config = dict(
    n_layer=20,
    d_model=160,
    n_head=5,
    n_kv_head=5,
    head_dim=32,
    d_mlp=448,
    vocab_size=1152,
    activation='reglu',
    norm='layernorm',
    norm_place='pre',
    norm_eps=1e-06,
    positions='alibi',
    qk_norm=False,
    attn_scale=0.177,
    bias='qkv',
    tie_embeddings=True,
    parallel_block=False,
    init='uniform',
    init_std_qkv=0.039,
    init_std_o=0.0,
    init_std_up=0.039,
    init_std_down=0.0,
    optimizer='adamw',
    lr=0.00177,
    lr_mult_qkv=0.5,
    beta1=0.95,
    beta2=0.95,
    lr_head=0.00581,
    grad_clip=1.0,
    warmup_steps=230,
    schedule='wsd',
    decay_fraction=0.764,
    decay_shape='linear',
    final_lr_fraction=0.0,
    batch_tokens=16384,
    seq_len=256,
    doc_mask=True,
    train_tokens=142000000,
    steps=8667,
    dataset='wikipedia_en',
)
Each number is 128 + 24 x the weight over its row's rms, rounded and kept within 0 to 255. Layers, rows and columns count from 0. Numbers have three digits each. The size before them is the row's rms in percent of the matrix's.

# up: layer 14 MLP up, 448x160, rms 0.127, rows 142-167, columns 80-159
# down: layer 14 MLP down (transposed), 448x160, rms 0.118, rows 142-166, columns 80-159
# gate: layer 14 MLP gate, 448x160, rms 0.126, rows 143-167, columns 80-159
up142 104:146132147157121137108108129124117134115101107127134115160110145113105115108151158136136108142115144161123151127138163168146118127131146125146180103100151108083145132134162150123129099131104119097129123105099175120168135110123117137117144160
down142 103:144089113149092095076149133119103136120142163131098129175118153106138148169131156153111098165113173110113097143117103144119132142154120171082108123146111140148175190150079134159115110105065135137148128122147141140114115097106105146169140112
gate143 097:116131132130117138120132121165155124123126122109171108147106133091147086123079153127097128145105113099165099130139121116118118132138101114142164137142146149112088137152129099132148143156118097152146139120125151155072135109115177129166123178
up143 094:134112162138119172142163137137124130167142175136129148156138138174102172130105142073139167107099157156117119135165122143109176115153101113122109128114168113153127145133090118118097132155121165116171091168146154069159141124125066128156104097
down143 099:108137135103146161115130142154086101109126079107085079115103125080148160125122100101146138165129134139108127182086105163109119081159126103106121152133128120120089137149137178144104160139121089152102117104109142162107110151136140128161146077
gate144 100:149153113147107157142120167110149123162110079081109127153092120133184138110123191162173173124112123152084128138114149133151140106144123099121181104117154123105101152105140141133157112134134118128104124135118085102103121134122107119141168124
up144 096:122126135100103140138096132161189140124140141076113162095126131158117096130155140145108189134135131159093148181152142091106140154127128156148131122092132129136129134126115123110183119146104120113138151150121131161110079147130138087123181150
down144 097:119125145116087168123134141112108118181088142126127118142104121108147151152119142147114106126111186097097125134126110142141119120129136121101142132168130144149145110205155184118117097136094147093114124145089133150105122153137147098121148133
gate145 096:078122116112112121119142103086103152105114122114137142156166110141122135147109152165137116137158116129088102150137084059132096111117161127137132118125108092106122154108161112112086088106133134126156148171185143140140136107117162147135110172
up145 096:131142126136119158153107121142119100121130133135130127089144137125105164139133135172094114137101131097138175188167114126116118143133148106137111132162159101130115124155120111149118111131140161112131154143178101112100075055134145117084124124
down145 097:179122156128112135148109088078124081129138094174128133145141129146152093154170112138144140140133171161129119149113115127117110109162185142122121162143173098150153102115141099120104105178100135133135099155086154144116127116156095142136096069
gate146 094:116159100140142137096141111116129129133139127051140114148114149137129101133128143145133150088154102174088112102103134143149114094125186139086135138114076156101155117094148104126156121131103099122144157146118128116135152116125158150132137154
up146 097:097127154140148122117163156130125159172133125152139135149124128125083159100121116110119150089156151126122143104138133116131126105133126092125123127138104127178142134145083146134080149128126129144100128110109134164144163136104154105145137114
down146 094:149166141112134135133147136142143203137127089116167152105110128092092171111074112082149142144129133106131144128120146125165113114130142096092091133142163106122157148146129125114117153195119098131146136135143158096128135102130137146111134135
gate147 100:128136167159130129169130169096129167096128139108093161134134136093164143140158118095138101141151126158094113108114118144114120135160136105110160143136161186121098142139098121162127054119129096144121109152149139147091065093150106134151141111
up147 104:142106147117133121109096165085107169180108144125128095129137130180119121122123118144134089155121130126105150150138104123096140118115145125160098094086171122121134063097077155153126101138094137089127135112164123151122120089107148124110150126
down147 101:126117107063144124135147122128108187095115109151123146157146133149125171124122146110156159138145134118095120089102109174143113164114136114133100153137113115165124175127127136131125132100118089121152156124108138138150151132163129078141153109
gate148 098:130099148143112121081117150142130111163105089141122140135145108124146103120110151108151113165148166122134116113129110106094104109144097126122133109112183134087154121118141130124145113130163154166120139139141136077116150121186134131077123148
up148 096:120131123086130141156128116139105118120071145130109094092092151112118159158154110150127168122123103124134166128145107121192095124188111155166129149155150131126117117138157120155116138150128113071120096119107125122124164150110161089095129132
down148 098:122104130128077112135137148126085140123131131126163172187127114143110134106120067092138098112098127132132094109145074136107091126127143098174128136080117154121136127120179114102106143137145102109149171163106135105082135121141153144108091097
gate149 094:159119135085152126158149158149106132136179125101156126140159117178109108126111159131150123097156123147136147120110095102179127128133096081175143148125132110116140135134119129152158152136109100116110145174125118121127161115130111121137164103
up149 095:131126114097130143159122104174147160108134136193094117144125144171125177119108126111124091080135124176119112102137141136095152128107101102121115120177120134134136176155084119162133139145129101142132151117129117136093138117083123104160119138
down149 094:136176126129112084144080148111127138147115108114137125148171133132196150125191073102150141162150100148166133101132133134160141145109121115149133110145125112110119120157150126159102134150154100127122128143136106111121079114116122094152115127
gate150 098:098167103134148107138126136124171101120110116109150119147122154112172090101131139188165138111145090153122126110123132128129102140113118109147123115157146155095117077154137115163128152137164048108110129144124153106109163099111160116132143136
up150 092:117111127128149112120143112103139195118161116118102149146117117130135127148094108119121121102125092130101113096117120143189128135122120112136142129145160127117132159078124130182126088122117176154177116154080086106088086149139140122121143150
down150 094:131099116143136112131130163138131139124095101136120162160158109123167105148031138134096127110118119182092151105116101116090116111102134126141100163122130144143120145091129123124079101167113098123138133107088164137155156144143140130110093144
gate151 100:140147144127172116154163126111174113066117092141135131116165078117157119126130139140134170086138088114126079139122141103151120143149114146126143115149144176139111160127169131115130097117142150112082132173119123133110101134117118142120161135
up151 101:128148184114150146123129138144156120131142155104127130134166107168137137147131138154128134101113137148132094110120136068182134169150117141155104110143099161105139152202130134121135133136148124174096084118094126113125157134151114136130130148
down151 100:124157124130155102133111082099087115072113107133134142122133137085150162161146110127152140115140114162158157166125117113109111144129118140125133119100133130135155122154161119112123135078106139172105132086119171130122189133150099126131096119
gate152 104:117144115152135098132136166127128171145134110119102094148120089109165120112115130127095152144100086123112143143120075099141068130155103117134121154086155133109146136163143115177113133105156120116112154116129142125147149133107124117147183154
up152 102:140124123144144128111156113126114164118146121152148111121144115148157166108122110111109140112131140106148145106125097176170103155179121098152151134145116152135053105143131078112182108114124153157144106139076137104124121118131092110096147128
down152 104:107084144140098141130133130119074127173076113170103132173119078102119137181128135144136143138094160129110149147183115103087163113154124122129155118131156155164089130101136113151130116134110156100111147167147133128180141139122175127115097137
gate153 104:100140096134141135149163090123152143131115107119188135137128109110141110123087126133114152152143128138138131179125114129114130137109112133086119123120131170150132157197142099145150094196098130141123152161147144123125103123122134117107108095
up153 108:160135112131135142153140075133167126119138125153098174207150094139131165124102114099107131123157119135123146136146118155144158134112136074119118065142109107074141128142140177136126138152134144178064122167135137086081114125127135160142164098
down153 108:113087127113141122122086154151136141107113174133161119190123109146140129147154141131171111104136148146138162100144147156147130107141167165115142122117150118131080082098159153080127174083111156133124132106129133106121096102103119069110140139
gate154 101:141149118155096170111131150113123147155115095119150107130106062077153141112135152124152128094118129118149134139146112124160161136130121149075114110105080182118138128172102112140137131146122118168090114131123167092122138127101152126124117135
up154 106:125127151138140125103120124109141144107110114131135116117145124110126151149120134083175135104124133119129124166121126121147145145146117132083150103119102090085166119175116091116110162116156108151116107144175139115110110142074122129105116118
down154 106:118082128080145122102110114161127122094113130175135143086143117136149123167138154164113148136080083109142128142156144111143127164093157147158165140097170144152124119113156142159113122110138141146095164108114132095147142157141106121146136111
gate155 102:149140145123125124180099167115131113140196130158110120126171109168114088124128173091086165140142085095137123144135135109130153123159153111110126126116159139127133092159110133122143101167137130138178142125135125144100125107137162111107148113
up155 102:136165142184132124061117146122137082159117131092120085115130092140128144143125163145131174175156151112181131153121112144166143087119099080087127130183160132153140138102091156077080153110106137127137131134112130151112170158113141112128119114
down155 101:120115154113148091153114133122148164108141121119131138100113092136152117112162104048112082096135142139177152120105121164145112119115177116152096101155134112117112115160133127144136100151127145118133092183075119130115113110174123139128110085
gate156 100:131148150156099134149138111149144119153158074124147118157133107093098114112115152137099107109168090154114128117137091156149205131161138094108128127091180110115114136126142097087106109123183162107125120145114118131135148086136097147143118124
up156 100:150120130114107122124110116116140155145154132149106132110158136107168125142103127107109126139150179161108158129145175123121108077104212157175096130132116139142088077179119105139120135141145127141145138162121141152117119117128114114105137102
down156 099:135168113127113133118073083110138175142111141105127114102107119103111144187075145105086138137137138137144152130165141122106146130137175177082124161103116129137142092110115170183125102163119117134144119119156134136150190139139129106156126144
gate157 105:138136090128113114135148116135117155162104171118152137148122110123121095104110123170137141073147148119122132148131132129143086187143124104120140128100117139131128115132141121128122124145121095155190150152129157139133106100167143160117130097
up157 108:131132094148135119103138137126154124102117107114144178133128156107147086153122087134122091105136129109136134160091139139094114100157088126110128139167160150076111132105139147134147134127130077126166114120121109129112135115145168093111130176
down157 105:151107136129114132149125111098165154091103101120134174123168155081159166139133142113138138103128097174125119136133135125115138101133101160079123095139194105098089140108131097156102175067149139107148127157112094128131109109121115166130129125
gate158 103:130155123166105149187151097136129107165141109145098128081158135092114085127101150136157126092148159135120134111143123135119109172097108118107184126123116143138115133146116123140111129107138107193114163127143169086135091130116126142095114111
up158 103:136134089147094148181111098096102098161120127115099166103128134164143138146124144113153124109126133120139103128154139133116091136161127193119148139154139147128157173153178121108107126126134157145111155097164176114138113112103137121099156103
down158 105:108111109139122120171082116115122116118147114122112152181128134151196167163144135118088150111117104111111147129174118161084120148101134165110103153125096161149116123128132107132098120070150146111118075116130109124116163156142115154136097134
gate159 102:128177116122140112158088124159160178158119109099134138128117154113140137078098081086150114079150139139119104109160145132099140101095112100077136110120181134099149145153141120108094093120067103158168180158130128136131087095118093130155123101
up159 104:128086093082162127089138131107109111101151136191131107101145105121100135142127106115145153144129130153099145142143124109120113141150132125104135138110103127178118150129151159109178121111107165127147135099147099142164124167098099124159125137
down159 100:104118097138141126139099118108170045147156115140114124125112125142131101168122094067127120152145154156113113118132133111166119110139116156102112140106127070162119152134115091117139153188171169125125100133137171107152134115100153125123139105
gate160 102:098114135109113103131154166117117107096132092121157141106109146110189073120101154144171129137139112109134134130153123084115084100102135139183116155119144174165136088127117129147194122149130113142155147127170111159121147149179165147113115104
up160 102:129185138135102158146108138123092147138137139093164091139122098118114157116156104122120114179090137123106148138149114135134107122118131115131122132121123131146124120123100099068154128128121143103133110106082109140109132168087146156107154148
down160 098:163133146095103160091087084163146134185153137117120133109077137149148135102138113119118137115108148120159161153122121157097125111100147102112121119151154109146151177139166110109125076122133111153148134138103129146101143114110117129126179177
gate161 100:116120137127129143112108150113127115167169136111134114122105124077130125112119182108157129108117140112120138137112122088171128180121139088115162093148153160104184101145118110105150101116133142144107090116148183133155147134094121146111151117
up161 102:090083145130097123127144130133164152132124129123157120102122119100107131138131087128097166165091115118110143136142138104112094152159104150138089142103138124116051202163112115151153121149089127120124145114168122125107132117129120092148143164
down161 101:100144151121128126129094137119184050118139158122119126145133117121170128126214153163133130096117169141109134114122069110124139120082104113168173089110118121118156127126095134100152077107142115153118126107144124121110148144110161086139091108
gate162 095:127160148142125168163131128107155111135101118125130151120123099124106104113150147109082114110174098142128151151184142092110111110161102120152116116115138105070106119171134139159152108157098118117137095081108150122163086133131117131131140113
up162 093:115166074146143138131123105175146118120085139137135128169146126150164115089128121162154138120158161122095104109118129139131115101112121125143174133123137105132104124143145105060175170093137112133125123119108094129120178144137099129110135142
down162 094:116118100161139082129100164101162107108138085139122150120163070140134158107153143102124116131076137126114188140117089148132119120141126133101124148155131112108143123141149113122101130094122119134156111147095157169155124104149100105116133112
gate163 104:097179134173126099159132197109120161112144082152117088141211102112145142136110147118117097135117109102140126138198120094137132129124124138109188107144080130098134093156136104112131114139126119149118133145133193126116114120105135148149155122
up163 107:130126146124119099145129130152155079156136140119132171158116137131113107110109130151104132123125090085143147172136120129114123116134115106162098111165158104053114103136164107120146140159122129141156179114108101120160137109145150127151102108
down163 106:091153133112134095116139113139174161090186129137103139151109131145084120093107138122124149154106131186150152124129124105130115164137096120138135116117167133133114114094143166118115113092140122107124118104116130114096094141094102164156102166
gate164 102:123129115177128157123162115139145124114105115143136106115154121156136073121123180129105128140146151149136127110131114129182123152122164130132124120124106148077087122172139085129111126157138111130141102168099200138106123144155110139116115111
up164 104:103152178120132125112100143127113117128111157145146149137115126134108148126134181137139102117114172148109139102158144141111109106103135135155103056137140095105133122174149142084152125142141096096134131078170127147123159131103121178154106132
down164 106:143144109118130069135110153123124102147131154139127161125128163126127094126185168129113159090156125182112111146093139131127139145083134095109125177155103131078111162131107129123117128120144113171166147158118106146132138150179160066093121129
gate165 104:130134136109098170131153125154165136130162126105141149147161087150166151154092135118113162129131119088111147137111111110148139154110092117096116135157113171084122119140126142153178097141075137152107108140119152130120114112125107122121162102
up165 108:119131138119104135149124134152112100150137156069157158132149106174158159155128097104177124157118116108138119108106128162091146158111113122097106121129100164083102109130093116134142126166154137171113108110124171130112118101111122151146122115
down165 106:110103132077155133118086094119137115078095137130156111102160142153155148100106123079150135074084111122136127162123132135139155102141137133116086158097100144089141131127088112122146080167113187148141119164122143076109087155148118147156145116
gate166 097:103090144123112158112124170142154145094118125114108138119135122105129108116123169151088137140122106122140126176155098119124103140129102122149169122106174113140085120112116128150086125145095152125105189166101144118102099130140093135175170142
up166 094:104119134164161171094147112141108113115084117157116141101182114185156185141118157099122177128145110135101106136141134099118086140123109090119142124146195126161107160130145176144189131131099085141135136129161084154121128135125113078132141156
down166 094:126120158121126108109114090156128120112098141140116158121118137146136045125144134095120131160122111139154136117150114088188150128134138136108136082102149093166100141082151120113097134140162152077141166149090104094196154102125114172117189141
gate167 100:116133131095123122149146115122138133165144128115154177176091092141137120134108107121132141096166111150091151174101094116129151121178119108131129147122150202088115126106121150157175119154101099123104155128167146128121157129160118101133147146
up167 106:149111173141155134140120156138109112138163180156145113057113100095074123119148148112118125137098126114194130122138135128101161202101121135135143096146130142103159130175136184122129128133103145149095150136106133127146122127129136099121108128